config = dict(
    num_hidden_layers=8,
    hidden_size=224,
    num_attention_heads=7,
    num_key_value_heads=7,
    head_dim=32,
    intermediate_size=768,
    vocab_size=2048,
    hidden_act='reglu',
    norm='rmsnorm',
    norm_place='pre',
    norm_eps=1e-05,
    positions='rope',
    rope_theta=10000.0,
    rope_fraction=1.0,
    qk_norm=True,
    attn_scale=0.221,
    bias='none',
    tie_word_embeddings=True,
    parallel_block=False,
    init='trunc',
    init_std_qkv=0.0839,
    init_std_o=0.021,
    init_std_up=0.0839,
    init_std_down=0.0113,
    optimizer='cautious_adamw',
    learning_rate=0.00166,
    beta1=0.95,
    beta2=0.98,
    weight_decay=0.27,
    lr_head=0.00834,
    max_grad_norm=0.5,
    warmup_steps=257,
    schedule='wsd',
    decay_fraction=0.627,
    decay_shape='linear',
    final_lr_fraction=0.05,
    batch_tokens=32768,
    max_seq_len=256,
    doc_mask=True,
    z_loss=0.0001,
    train_tokens=149300000,
    max_steps=4557,
    dataset='wikipedia_en',
)
Each number is 128 + 32 x the weight over its row's rms, rounded and kept within 0 to 255. Layers, rows and columns count from 0. Numbers have three digits each. The size before them is the row's rms in percent of the matrix's.

# up: layer 2 MLP up, 768x224, rms 0.0615, rows 400-439, columns 112-223
# down: layer 2 MLP down (transposed), 768x224, rms 0.0519, rows 400-439, columns 112-223
# gate: layer 2 MLP gate, 768x224, rms 0.063, rows 401-440, columns 112-223
up400 097:056143144121142173129160086149185125094192158143174132151077181094128125137128134147113115165156138159149120088103122098089132197170151070247148104137137150130137183160134099151147115135134054159091117134144137157068124158129082149130163171137136078126122088179116108102067116143096134126134140121080070150079131140074117117149133094178
down400 101:149136138107165128073158178134158061163074161052134116144168159168115115088116169118157140129107153104110107162084155078147072146104174117091108112122110153090113084159131177109146117101177148089214152120121125150128100113131135071192114165078118119096142118071180191120136131144149154115111076081159173136199099100151177185075112183130
gate401 099:176117119161126122112171187121137112098171168151139115062088107134173176105207082154125104094171150126133095108101095147062115134123132139147090123085182127124167099153108097126110167177143098090108144121154183082166091124144108063088149066200097119130105134113094170148110151128128128165138186129139102117136204122107116093140121104126
up401 096:121145128166126151140157084101132081124072140141102145114151107148086151130101086119120139134136114192100138120119102138162142096175138163061153148155141145101094140083107149175146163147040123109111121104132179154062137101118169176149130110140157136150196128135074127121098129098147137045127061203181164079156166174150103162144116119144
down401 092:158105158112156082125080077191131099119124113179146088131143163143167099133126110086180143156148112098117134157124173126064147149061100112119111169059099115151114129120193093061143099150097114174159074166129104117092143095097119168159090111133138151200131106119097131242172156110169134140159151167135150149119091111094153143101115189124
gate402 094:132118092122107124139141135176165141170178106153115144168153106101065119161086112111196107112117174083197160164118130113109148067129155148113095144143108116163105168163139108131167108099154119133099127103075120180175103166175134065083166127137159147148089129140099132132117131094077123135077173145131102124063115131100141157154157091090
up402 096:173122096172139086135161139155168111202132139127076150138080091127120186092092152119118087167150111117161145113143128196127109092132127088205157166169093108041149221137107138057092154133118077097075170142079126145191122118168091104085167150086115152113129150097091109103169129182136133174082085148147109145150132149117140141154117142151
down402 093:127160105087137183185157088100122109063133132101096155103156145133070165154079101113098131104144106108082179128119098135104166135145122111149068075145137138194124108079129082098124063118096149134135172161169146153118104187074182157092120119171129177106131155127118168238122136121101155096187170093088140064178109122121132149106189085114
gate403 103:177116072113119095122126116121134141156108199151151155137093079168135128135151078124075107125088162136108130169147180152141105136107088132124151147115123148111137101144160141073099097120099160174182144178155082067194129091124119112165118106151116078159123158161206062163118181156161117115125107085145101198188125091101120060173120131134
up403 105:164164095096101098120204136119131163156134152103168084113087103145146115108151149133133165100151163071085070113099097118070204102110092169145152091099122123155168191125084110174148088079125174071149130110101103102154141096126135143160114131139132144145221117112134128169106113138178181115140129163159153056129121204144081130133138160141
down403 103:112147131114071127149189077129111111154112130126112150158175129116114129211165117176108100153097156105128155138192107115110096143068144181128131170175163119104080139167075149077158181110151120067155055112131173128054104101045133120104116187151077102137147157088174125104093130153126186154145118106122153185174166091185088097112146093139
gate404 106:134126124101084114144138138085121125090119169158135111168093152136096141098135109137142123188102148079072174196087121087103189130066124139091055088151112155122123091142095101139116222163139119144170137173146158128134100124167152112099129127056163122089094164125093153149140165110102141139136142183177085088151136081098099139183138088102
up404 106:125118082113070142144144142123121153121096155099078158112095134122108153136126132084170071173140110091089173119129141064135158152093081084103091197136113133111061093123100132131117141166147102158127081208126151228142107101158123168056089134148158100064072130175194085103083159167149117097127206138175121132108109137144155135107127087141
down404 100:117153117108185168141059185146090138094134122112131120164052131106138100096184136118114174088141113064128099079013111122192093056098117124131110143079150094139175115146145131089180077088070109115126090133116074128109151131115112096131102068146150108104112169086152100117157112105183143123140137111131116141138176119103131119148152144137
gate405 100:112143148088089156154139112168121120088174128117131111186146161129109159100095106107168083177120077197146094139141089089173147176132167123134095116137131120118088178105157123115173142157146134175126155116137158133093194153085116146119049059117149110167104175151105064117145068106092089084073107171075172132178115118141138116112171147108
up405 096:147058100148147127104099120143101136073128146118125110157169129115123145072155131086205126092136116170150127109181129157126119137109112158123179108203166043104144104147162135115161142126133187164115144101136074142106142139157085118124126146098157119198114157125086101087170152128110079096077052189105174162163125181158152126098139137103
down405 101:092147200122123114084171095127098127112132098132130160190128211102150117120073120132136137129124155082076117143120130142132149149156122146171114107148122116088107124098160105123109153089144162114129171123117131166104116155143120136051141172089079101191205135083122137148114091073132146102137163115049201103161114111114155098148130158131
gate406 100:114096104110217106159102142177173123164124140114114105084095111167154108086133136082113120089122129099070067195081110109119093148150148144077152163100143080131145142144175104119179107105173105115052099137074107077156171115113095132140138112113150217207107141165166084084123125158161100163135147153088160078094156111136136170137114153082
up406 106:126086118168135084037118095125194140118101095145119144170136131108121134085111077152140149125129127148175149091107145192166137106147139116146127148117131097141108113107116120141104126140126105098142100115078100136054110122089105123102158141157124116142130096100092134132135149097101206152138122087170161168097071163097139083093099125131
down406 100:158164156156178167119111196177117118147102096180122146120124142119133212105184098103148112161185151136151113126095059142136107081117120066176039071126129121118149121153076085182137112095126078075149128140131100169183152149152163122195140095124125147089091082139144128157122102192143088158119095119127099142140110176160119130102102145096
gate407 100:095111104071132109114109103198163128170125142133200146138168047125155145152083154040042151123097144162091131126118062125158077146159097120137135103103098061188159091141190103107111124098167121190092166150119133094162113141099154165156143091160173132179097109156131104157124108139110109160125130125133200137115104066180159122129158105120
up407 100:167140138120060098124109084165117123130178133168104159172121150115129093173126234115146104161119126143090085148184110176132130138083147115074160108148074109119100179082133115112163140077138186081186156119140178187111130170130170114111159127093119126119143107184129169127124104118099195105112120130089136138085143107112158147096150123105
down407 101:098112137114106066133186097134166199149145111096159119204122131071162138118176076116099132110109057138140170087113182068127158165190178082148061152115171130177135093107134177159152129127094124177106130171171145143080132130137079078100137114082145124100150155156088132056154182133065137155082144104129143098139114115121092122125126147102
gate408 096:168129112077080117134141102184123130087087098171167059132163164104144199126176098099123141104134103093076136093124043135155107106127129171137168159121115135127139163108143143125106114130117157101151075150069157128087064129136162113089044161180084174118158058110165193175128064117105187058107117160090141063163100106148101111122177137135
up408 094:112061123128113100150136106149106150076156174132073158075168126108121119122106110168129155173090123134136149129069107090057054155116123166105116125133146127164167114125147094111083082152106116100172148130097062112175165088089136140118099125134100108119098138151044105115119149145139127146052158133104084146099115111086134137159196140122
down408 095:123135097125085176145147167110159088164083119113113122159151167117117164195146023100143123150132140113083136152147126079136126138123098116148113082139147176069080165123056191152057118159142173153126094120137118124149106137174160104127122166064160132147167125154154163145076137173120144136168096092099161157169111159163150121100111175123
gate409 101:179163091127150097156129119150121149135114129137154182140118113142179163155185121122066130111116113132080138161130198115159148160163092120125116092101175105147151123148154122134168058104168126114129136099068158141145096135115174114116049121130193150152093102153145168098125163169110056188125177077167181137069152098141118136142167134141
up409 103:095090123113093119143097121138125169149074184116158123168144132117119170160174172124113069140206181161114077166167138169116169127111113132128099080178126104140093120114121128131152160163207106127111114063047131075127144126119108111143113155072125083175150197070115091099188121098134097161126177060064107131114139091168119136108105133086
down409 099:192139099092098122133140130104124096119172159158067135125103084102164106167144195066146162129169103147146154121125125105087153128089148097091077106108093085111181142142150168094168190044089090140136090114116107176074122114121128188171102115135121103099081193125180141127158089148124077076154076136115110091137164062089140137167185090144
gate410 105:097094111146186122077167169173133059169140131119067135092142125014090105108125176146143117107145156172146116188165191103114089123110133114111150136110164090067077144154162108134127144128160171153145073151094131087087109132062152125199104104085148124077121061189121147145100129183135142101172125108108137064118135107144111123157124142139
up410 104:086076096109095167134124155163109146118052147141091085163117158124101108110094094079163141138078088118112139166133123155127091124172030091130094106130117140054161168104145224135115098065120138111149107112107140145130145161182127134153092075147132159162084154167083194145156108041117101140094087100157151121126098093113134134140142172159
down410 105:136114117150169131069159136113150099143116107039066132151137114190132153142136091151105169120140166163148132144131182051165149145101155174114164140079117127190134174177100061133169086158089117144134157133123089149115140135117157122123100171017155143097150113197147165062154123117188116171130150112139141119139152075157102135132160076141
gate411 101:154136151100106110186152137142157104075147114119170108125151115177084147084113080122135145154089107125093126107106133165190157103076140067129122134133135141122130213186111088138096081141170152149130088082104098077119138127128148098128084074113128151136125067105094139129112144149101123095097140093177111092154134149186167129154172077092
up411 103:114116114107126183135074160142170084115109112111123092062125114123110170164127122105139107140123150059129118166100113116081149163131128210095084132157062101146126153184170115130085145138130069082136113112084118140198057143145123099101170113158139112110156201131134071105151080125118146172153129124160126128141160156143127117098132147088
down411 102:138152088145187086197136143070098131139139155110135111167151171139095102114118094140103076120118137158122139087130141142112113101073062110097089097130097120099191035102110108125152120138143158115143156112163139152086139076107116127111146097132159130082115106107148140142065105141131082117088095151106117142144154099106080154130123166129
gate412 101:138129075149122135159111176138111105107110110173123141088159140150052178106120113105148119187141146129121213156114087147136125164108158126117117177126144160097080158160111022113093103166105192173085121175101116106124126117132160146166164178172140108123213104171100130130115115159124155144110174098158092147133123145094119196130121143135
up412 100:080116154105094152121133172149138224144123118147106114138117143129114117095185141107123166136155109146169127152117129178075131075149131173129088206108084138138143181102098164160110122105093176119196125171129083088107139047113161120121111096120119062167088145141139141103210172102119078046062100090090224079114150082139136154107133132128
down412 097:138114129124156101222100162181115156149111153163168119119139149139103120105093131138108097178105181113157133107109097119136084149116160153097071088107186186118109146143142103116073124107094124125136140118126106140066117117116080123107119112094115162112152143127178162152113165095118054127154183098151121134124142132150122198135194101029
gate413 098:121151148130136102153159104195152124119176162138143210092154130066193098129073171143093185119146126183084089123089093086087141050159126129116141151137117106182128155121098098144111127108119138124175104119164115158153161096175068159152118115107151164104109135181131113154099095154135077073158134132133160137128157099164112120178176127174
up413 096:120131135098136162154130080105097104128121154166116140056148148129108170094081114101095117101153115115162134159102107081131099171131139200124103133090166153128117070154116129126114129109131156170082123073091154146129158136161069136135141177114097075123158144101092162157077116113178193157051146131181056133115212150104072151159110153153
down413 099:132205121152093156034132131148186135117136134104123103169128067141114116128123113113119171113092120118140097134139152089067091130139159095142148155100087131104146185083111140107100124160121129142112077109156103109170134132096142101132097114065175140114133111128113083126126075127144115088194064101098183082167100096187178078103142153132
gate414 096:130141019057159130106105095087186133099102114139122123155171093132145084143076148143133091075160144184177093111137175120124127063132127178145149145159160093124179158183203148139112129067139186129132097109155094102141124136087159142131104169080141143118099091150137128154115186131130131070127202103154121114137171122164074113097091081137
up414 093:115195139212151096163088107096086094171148096127125118119129124160073138110124160096141141060087081130121120101135169099113092183169065107099094130145174115113113035134082079137186100162131082154121121138148161112095122160108129137128197153141144165116176090101151073169132086153136147174149131109156123163079089168120081120140138101094
down414 086:088080130104115135138090131122132128072167140077184081183156152176149136089089158122160127126091083092166166078138116132105150121136175114129163143157160145109088160122127106123104108141136167092119096112129114076177121139121160075166083133072098151058107111157113147068127088106086092108166168110082167134102150068096137122103144141122
gate415 105:176104152098149055115086146141115147142148139108205110134094168107154170123167100088161086138171135160202128211120066161130106108117148201103147122103134139133088118154108099104113195112151166168093115123114145116168103162137093114139126120116109158125097172121134106146123047149174100117127142153156105076118146114166179158135131185179
up415 106:125106089139132162179139084182129135139097157087084191171130171147083161126166220149128131102174157204122066084129096089111175108080113129131144162133141141095070155111104171187163129149107110151155099170175154117161191153117101189120070163135104151143109155114195095071115132124127107108188095138123126144152111152182140123144059146063
down415 105:117107148129163113172135096101179061133141135112121128120082155105126152095123130143138157152125084093136144189096106130151147098158178197109166103105144122101130142114118181093168166090152071125105134135072151168180117116146130130124186156149155142140113144128098175182189113170154174145131143112102104135156123095124170120122188113119
gate416 098:107096129127106082088146125165148145087138103085069151143179081163146162151100060116113136143119103158067103104107148086152166173068102113108122127099112101092114092208137128081115139143109114145099154123054138129117150146120131215147143091096149151142138165087116145160146144113091161200157124100208170104127078132142094146144158011087
up416 097:113136164145146132135137100183126141090109139144131141184134181145166075149082184197151151110113142143120093160097114088104142141148149207148076172195089167077090158092110126096123127122120118136104145109104203164072094136171171077175124138079138180155125126178095187118152145101123190101165111097128110125149129140109063147157155189133
down416 100:086106178131117137141150159060134136150085158101136169075098159094124111060117115142123071132087080108064176130175110081142128157101089178157128097094185129094068147088176142167100154121153134165114115173114059114146128124124126096099126100092141082162140115100137171092151176161141162083107102122121169134127115045113135140050143135106
gate417 103:114091118114151095155162127186151126137107199200108153113117092112080154110125130101185101120089081109074184213088098084104036110123073129136122158083126130124172109144098122179088145120161159082124143121118134122131112103163088139120146138126131163115092112189095123147129097129078140078138113093136143140102124163101157106193148093199
up417 104:140148097185139110162145093135086135089148123126135152082083149138129095109133140057154137093111160107123172193146167060092119143161072167142106122079135125119140143099141139128098110101105176160140120125142108106137099136092159140148121055146117110144133139138039100122134088167122137125099133123092143156128147141073100152185080082132
down417 099:109118130172120018152051103119174133103079183163116131127130103151103142149109121101145104143145093212142142128105133139163126158164095108106145129104129096122095159063121122150137130150062061084134111085148110097152151094160093126123119165145148065075126134128135070089138111096087132114097138166128152166124165163132140169121167126139
gate418 101:109120128101158108087182148100114185146132164148135108091125072131133178105132095075162128127080163107141118127098106126089152122066122043090106185147091098151143171157116070146100158060130135089152147109023144095118144090142122121153070153118108132089128136131117142215108072122112087092139184133132093182111150142143103133163131118148
up418 106:121118155067206098086149108159135103121152144168143206074151083151118143129147126085142100158137140123101128150140139100137141136066145070159110163133080112089159195145096082125116063102137082155111134128119124142175097093103143115171086122106165110128095178163121124113077082097126143134124176150107166127122092123096125116138206135175
down418 100:129084089140146133133139114049154127107130162176220074120174109071143115158171067133183164192125132119167123046093146105089152123164100086158128092125163149205140144098204093176137093103159128111140109104156162089122086140123125110117146094152146096119131174128158087117141130117102157212185112095167094127084121122148116112106168107124
gate419 103:083131130100149190068115166142116091128152179153156132117173118155151125122170123111184156096144125169146148124145103132074172127074120183120075101082172150086123126205110115126143138091155127176145161186161146125118149105123109114123102125128088118107110094100164169099213148112077138048123125121142100109139121080103171115117088060135
up419 102:066124149106114171131142133119174155183097109130149155121144114072174071128126117142113088160106106107188121145087156130147116100102134124090068110107178180154087122145126092201094127120136105103121146127158172090130103122088141157163140118113176115130150113093089206135139127118142165154124132119105162116133164090054110166127147108153
down419 104:164110215144088078089160139163158113159131114096092087091104087114062157162164140117134173170181177077104092122123123124150144118113145067158107153153097087134150135140119123104164094134114085141086189164141117104141130172142087126159122154202077139093152072096140064157145104166092104111100074172087200108143046162139162175097104198165
gate420 100:142109105102108106137120133102093203060144117083097143075196118076168133097092141179148152084090111185121139142101108104089127149131094162159111171131143140130146116108077124203122176109151113137129101151116162089115139087203155163100129148117185190163105143112147150144124092108161147151136140143174124088137166107152104178143136148168
up420 095:086114114137145112118082131146083056173109125082174138179114110133176100132179104149139106101144130127103081148128112136114171123159064159097044119109105097099092117141119089114086139142147107188106064180133132107145129128144168154138082128112163167126101119069174145124159144132110129165167068138115125132113161102096136160145088151100
down420 100:097157120091098117076113139153139125102185064139103136129095146188101100190120128114129173174046107167165102131095113175094097098138098201085176140127140138160093141039148133105108144145120172091076105131152127209179097201113068096082132106142127154111145175139066092111136132184154092120114154079137087135104159134116135087083141175140
gate421 104:178188080104088113108114134204136157161126163111116146136119130190119141128111118106155160144129139154108099170145117091085077093105106090090144099130121149164070193149161096075076102133137154081099110161132161085086110190153108117142116158123131153123143120110163140130124059110121141147175128077126150143148203087117131107167115069070
up421 102:106115106140107130119110126136144106107091202069168129096147079155099094145145158110102129129080122093067131143146119124106100134117182164150107105071107156114184171164113127135132138129113089110100119087096133107142117182068152132107135153140128129181101087138170037121154156090136100204167139065117215094136061063130109069106138118128
down421 104:170119181080133132137122109080121102155183133135139143116099194157046122155129155121139137098113090159139132133104090117154128166111151133090112127148108125161113102110120163117178103097153115132150131133106092120193113107124156059086208095202141140071137122114162126136131135249077137182133092187121163115145076135190149186180158129116
gate422 104:145132122074159137112128140125100084123136102116127169097154169073121139147122124116107094124096075160120101158046142138048095113156114235181132139097099127177146124169148154151157114118165087182157182128142114108169169109173137071152127106120102140127136094172211138149090139163104156068105148110130087123067108123124101125113138120180
up422 103:088122154105135096114087132145113171145137125121108147178135126095182167158142101208183141129154126145131095123147114102119110093144200127109071141097192097185074129146150116131115122109130125157144137149190136132107190146147176087124113105129107093141137105075141084156135123125150150106102105085146155127179096113110126179158126096136
down422 108:115169092130150139130125164085159115145124064098112170086100079197142073119133160067191110089140148127107165140094106150147080125128062150078118131130112144186146153139116176128101165117109128124094117185082143133097079143037135181130202143085152124111123135163120151033117099101104166119128151174149096053082126084117182100157132142137
gate423 103:143163154106067122129148136153116150167150132116103096152085142104131146102107045146146097100111100166070095180097150180143097141104070151121144192171125080160100105118150050124159162101105130154149117160106095100137145118139112119140116135140131167106173191116143135124145101173150155134176118164130111189153121137152121140130197178125
up423 103:140134115154105096171131079182163121127194184145131119140137124133110110136119126130096119112140165164119096090158153145121208106129080120137123119178161164080233134101064175152151080099127142067138105060129192184090080136131084118150161113188143140136112158138119183155123085051063175112073095132124092081088138150131171135129107070115
down423 104:113150161141140101095153104148165090068133143169144114124100218080112131116142132139128181146079105142146140119088131139167141152183172128156083180093144130142119128124187133101096169086164137143088144122071105111100192154109119098166175134145124141109099133107127118165138136108137094245152159130131120127128072108114084130125112173106
gate424 095:116120136084154165136152123169124192116150139126111090100102135067122143164117095167145110140113108137136175120101134144132080158092156147085079160057149143108125097121133105091104133102180179088122155142128104138119128141068114179130175128105112142098086126073096121084022129128042152136138166163176130146119123104094081142131130087119
up424 093:109170152121149162118150201127102125109158193139151084116146105125103127113125130085104166146164165130077158127125152143143082192121073141152105154142176078132110141165124089152146068138106104144112171095103064141120101076136162108065144159120138155141157072117156119111152100085116167123153144099141128052090181171127094070110116082167
down424 094:177194159096147095162134166114113105204160136129135093155068197112156086115065151150142139143065125148127148111129128111086150112089170174152146134131150142119139170066117104082149100191118196130127221162079146141109163157081132138184096118096113112133111165128142090092099129135094167136117071162092168120131122138155126109132095123095
gate425 092:151148088081155196107116125212065119157113122083165134147131137156153160159113127127170139044111090141117128143093128114171156097132114141138073106106126152142142100085152083167145162097125147145083083080099077026177092086148166154145189178121158124137132145128128081092125085175161131149093113102142078168089135129088130144103159129061
up425 090:112102181127157171143158089183164095161111194138130158189138109115194132137047087156059140168043159160114200152139114084149153147129139125130102173089130139129130102115108132128146176186122108108144155127052167167032113054119133116150115124107182130130130083086066127142136129121107147151067144088143185092118094131123127057137124097103
down425 090:112134122083134155173123120129141111179122136124150129128127155143161107145166116100177144155114140164094081155089139134109091099135155110140086139132142134142126131138176098097133138171119168141125020125192117123138128171080137131112130114166113125146111144121105116168184103134120128164127094115135111135111119129101116136022164120135
gate426 097:149114115129146127123155135168148105109104130109156130042105218170104132057116109122123117186107158113126134086177140151104089183075158088122087182138107159105142181150117086121084128134148175070093153146103141082103102181130109090175143112128130095099136180083121169112116105127115152117139119119122166126149139177178130092128194081087
up426 094:140147088147142115115153110062162202148099122162094120136155081139121129115158137107109111125091123139105112110142088199085070136099102131110162137114146129169146134124122129068132120086128149105150094117113201191145105118083143080067083103173099097187136118145053096156125173132153147112088173112143150059151049124113154121124130090151
down426 096:071098157104131121147136137091089097097171131134173118112116154087136115127127076123129142130118184120171117158074154121198143090157121095093130125123125152150156137142057137150140119125171101111122125130117104123116074090118122125140141071088132137067128084118149174094110143142101133139102058109081122170147165216123066103122130152129
gate427 095:117147087134146108118152133161145148136163093190059120091077108134074142128170090139114090160108113160105111167114111128121122160139123174144140098147122091132173127163140136171137113134127151125163154179130110177164117122144158107151129117100147157125110123224182134198129144123133129180097137037094170133104114103115066121155156140192
up427 095:063154105086121126086114081134187127115165130173078059129138119127168116120151114145051112156150113093150105140067109106114183078139120113168113111055079128159134106161141159123062172126104110130160122162068100132112137137066109115100135114139119142125112096140094116127106163071149143217106138086108139090063159130153134174137143141100
down427 091:153169163136137106133108165120152090146088118099155165179100204148142148153172175136188123116091152102100114131159153169140167105162127157145187123124139115117160142100165094030106141077157122126144182103104097108149110174074136125193083115163122151083126102095135121160100136172196199075149091159089178148114110176104143176170072151152
gate428 103:142103114116202165133071141168118125134147097126154175109095083147129180157131141126150074129170097208188095127092073118138179137099069082142062201166162069170105130129131114142128156128188094101052143109178086099117132132087119144171129157118128131109110133160077133104090118166111138146121143158118185080130098113197143129128137134116
up428 104:142155128122154161124120163141160155117116162146109029134056159133193121133090154181180138135185069038127127083166169058126111105137112209124142123145165142102117145080159139073129106116095148059139133104096140161209147133131086065163100065098105143165155155127141082126115153153107161112079146165141101135106145198112126166108182150125
down428 104:076094101121063117139190115112109155132145108083170131085105162102118082165141079115098141116128065162147132147157114169061159135136077104118115140132077135136072112100141166142137127119204118113098157132115136151060140112134151110147189127080146142060129104134110123103072098086130087152107154164153124110100123132172083136109110084184
gate429 096:091092123110093159144135106175147206105131190102091120097147185118117131099157149067147111078146166141120162146112123152062102142117113130140114118118089122022084110106138111110191168136119089147058129060120130140090080082171179129143183131091156136147097216078133148127123126111141137099135132114113119105108177133132132119163193117189
up429 097:149103119138104123086100174112097072140136145123134133103112098132079097087164085171140101084172137115168142122171179115133166124095132106077171106136121098125164096145133165075135116169063150096121144118132141146203082141200116191146163138088104094129128177094171087129173110126177095132150084142120083086152093107141209113136149080096
down429 096:172133119146118087132088114138089104146188142135144097152128135179148109140156145148099156086113125132122109152156110150155164143191095126146077132102149148111143177132191137180148127140170117174153197180085118106069127101128150114164159078116179128125079136057115132094108155151116141183125106152113099154066134119157083149151092118078
gate430 093:126173138118135093152169088154187134132150084118113154078105142104132169102129133100122055163111122150071062183184121124154149140138085159127109194097066091029151145221166091173190152138154101158053113105112080108149173132127119102158152119073136086114165155111101082173130112169157094129121110154102157122110171137115057108159126100118
up430 095:161113106100170083098103154152129178122148134120102162127118087129145180216128130160109145114165125162122097129089098141122112098141134140143118205106118145172106137156137108136107149122113049114083181118108088091170138105069134153136144098140122120060076112111119144165116182084155115186151120141121159102127126132079175084172126172149
down430 097:086123122204061150119069137129163111122079145127139089128069117136138104170096072133149181150162114138088169130119134116123174111144118081148137132071135131113119146117087172105127143145173096185163041103107163132103092158117094100175072167193143113106103144186107113206111114139111150131162095144149167106077117154138131103175112119135
gate431 100:084140126129096154102173139133173185111178102146064041115072125201122130098195104109200156074160154129096109143122102109065066157068179122104144153125155133125155153099181109131128114089191091187105123141108095125120125124139135116081146139177085159093103161102087172111105134109102110120147129146112157127073137132115114096197135092203
up431 095:160077161131077128110131106191123077059110130111198167157093144106103151120100163112192120105083106144096132174098133046192136180072107177127133156136124118105075098117158162096123142151171093178145127117063116083060119161153129110168201134141135103129103170108138149146164082186040135143132080134132122095134107179115157126125168057096
down431 101:083139120142114090150162135094138198117168159156116159145146094070065163115139111132132044004188085105118130144054142163145122123127176156100153128181138113125203114137131116122136162114135134147172095123099097124138157057124124158152106145105158132124116140130130094120120125134151092120172173129140110149098110129124112122102071136118
gate432 100:099136087138142069206056096139152175153130129098101161115085057125095123052136114120067118157099121129108113113113112102097159138079163133130075091173139088118091127186115114103103131093183227112130115093086075061140137177118126080100091159181122138142114127092132123152138102126166164148155112144148132134155150079116131131125128173077
up432 098:138128149095135087088084097108133155123099178095115110173148137071159172172161069086137151152101129144130143127122123116095117136139189142183155119123085169068136061191153085164151088115154114168181088153154150086157172129085180155115093125114162134157171101123122120155130063182198098140130123139118148127083127151109215170089095121129
down432 100:167102154123122136086166047101143163149110146104122072068149149070107181136103101164126114134078170094180130151157103124145061175167112119147166197120123108115145136168122076147151178117097161110180090069151156182114166109083156133098164177108142100118166065103105128092098081098151165151131091123107129082087137142149125168082094133147
gate433 108:131125065078136038136190099136111151179081190192171148099057125125091132148138132108116062123081158120106113208183107178126101087097120097145116139078147126168106120185139093105115141111105118150129092136083130101096112102085134164116067158119176162149087120134078161130069135165163173124084128092135142147129171164140163101128161194127
up433 108:173188115167127127149133129140132124144099123081177199131081066146125172114115162138143127068166157121098111155080136151129140193169119113122108105110159044141176150140106110085113081121111114119104098094131119114098168147148056132133156109128117134088128118098085124139134139122112127089104164113136175108106159204168125104141121133062
down433 113:129139150050099147141104171160146122091132050083149085148141123146136129150116147156136168130232067149072080149114102127136149123136148122157065118102079080164158137143120154097124211130136134119141158104099151130122086095156170170065164149062123108167132105127096153150143116117152157070184110146138156115164081145150143149128142153113
gate434 107:124142082097099098113096162152157139120147153199089131083173146139170136098129141121103110149120135121133072143141110103117067085107196114089140156125143088165129166179134155159151146082134129105108079169147157142155178110138111130079105091143123111192089124156168106154083164143095123052073154202174153118142112129092135141134118142182
up434 106:149174064130079195106102190104156163179128137144110113094143126107142157181083115183126127141122154155141086117150144139125114131141109167101137097113117046130075141109106157168118148126158100149092127122172104162142131170135071140171069052188118106068170172157115137164152181134124137138092090127122113115116151153135113135133141127163
down434 108:147119181096078145136119100176132103108139082103165132186166040135134185088127183118142104102147143097107140086172094093129131131199106112129168166081123119186118122093116121141116131083099091125078171150098104167127098123142081098100107108050128206136067099057098111073167165176121209156139141101115103146132109143135103155193130142143
gate435 105:080133152122179157213105175058158093140139171173118137160181104134103164123147105070177124113110113127160138150146157154133103090106129111118116104129107125127076103155091100166117197143114163158130142147118121084148119161120135130115132147176123182106087092143114124135078089095117117132149162119154151115150182080109147150152128106092
up435 107:082114116119084140134149152119120167051140077120140123162098125134123078109125074161070089159122163148146173118123087137117144161091081141084155145109088152084125093154104125112090127127137136094121113096138212163093121136130088135095111146150179119134134131088150155127142078098080129176185064137089155137100183172083119163122105158155
down435 107:166162108099156121146052153165064149135151151110140128123103126152115118126142158157138125171132120164133115169173136102182110099078138128127164133163096103076181158143145187112139145114173181076164114114127122143115170125125104197170133089155089184110122155086168033110173105123096165189095124140111165174113134121110096131176160097176
gate436 101:107128083148154143155102160181121199129118099074125122096173188161104095146157163143158179142126149152167171142128126191109143127070116170172145130100133125198133155106122089130115167133121201145101037110172108127104163118155166127143135166107149178150113113175077127145119110091137093053071170154102101139092161125122086184149120120171
up436 099:120162106120122114106141121089159149168134150142143155098167134115182073095151150157100163075139136115173156117144131071099095082115175096150141172147145131075159107089192157148156095132091137117175099129135157090100137118127193076205086173121101200164152119204110153106125146148167124127148161093154088108102150127060128145133122137113
down436 099:147085110160137139084112195189103111129128125157135114150131160118136119106136139110073107117109140087090135066096165149110177128076103130152137134084114119138121114108167182087114145110153147107109075118147122171150170087135130166130146128138090138094133115128152144105144172103140163087074156123085132092087131134109115095150146136068
gate437 096:101164110128134118152159168157177109095144088166126091097106168134091121069125128121141135090116121126112168139124140123123105104083167125169128147085106099130132110121120095131114122073230093149146130132106168091116148088128121128139108122136065149137134127181129110172092095162134150158114093104074108092116136139160127120189145160145
up437 092:131083164149140083151120161113153162129153087153131132082150178116100119148192138063179146125130105145159212134121117118097126169139105103201166100092132121106102076163149098096185086119149067159136139163091099120092164135125140080113154141114170124186107131086079063138137100169088150129143128153060105137147114150132070160113088128154
down437 093:100126141105107123127121156104080109197157162157215168047105152146128112147116117133104084129117135086190095071108129168153122119180111097163113164134163167151144161111132169179182110149100231061132166114161130150086104113107098116113138132078112137161156085144155148133128106152089133137105060157115136129119131131123136155098073113106
gate438 099:123101066130167145162151117102129144255145132151131090112129094115115102100141069107144152154142111112134135141122196074123119196105163097082134162163078120158096173108131151101056070139114142120146089158117133076182109135102157145150117167156151145108151115143132134128158052130131121106118154198202102182131157119101144094150154124119
up438 099:128125128121080113136128116163126120140214090103123134075094139174205092066129097106083086161187194115127130119094133173124182160153085041202127138200097125136178150084096133120130124083108153096113109164104146176194080144165143121152130155103131068098109107149110124128093083136189109153156147132136119142166131142131115160130157048136
down438 098:171084169093175167142132170174077148135100114169142122115140159129117120163090143138073109120146135138108119169130187110161127158105106153067131089133150143104152115163124141066123193183102110156134159125132184142116120161078141107121136143112133118101177137136128074184112118164167088171111076173167140080137101059087147176162118160147
gate439 104:128106098112105155182088117136111164126157127198112123143107146159118136122182067133123109132139092157151138087143117169112075191146117116106114141129146107128141169140138157158123137104154131109159090132033105128158153176145159081152119146093054135101108130102182170146019131146130088128088179084134143121122117145218135177086174069122
up439 101:069160078134101118104168159136065126140102157122093144158134201144171083079099184124161132121130134112153125123114102152151037131117152129167190119172126114153109150113142143059173110111123182142184097151146126097105129085054095122168163161162217153174138108195139150110127145133133172105153149112121104114153135120117116140120103118120
down439 102:142054129105114093110124038141106135086180087132122090135123153115095142128098140130084080195174124112078127151112102150146164117176146114046106138098147152085168153099142059133099197109138102090137148110107181092094091092186092143134143142080119159123124160113169131143132071090084116136103124153126164165192157133100129145187110141118
gate440 099:108073093126149115149183089112124080114194137155116127153138155154115164102106085118119133079167081175155150135144133116121129153076137154102195177116153083122154119166096144127149235117187157160140095131113133092071138148214114154127061099150123184116122088162113135137116135135084122145126097167113100143130147188127085163119140115119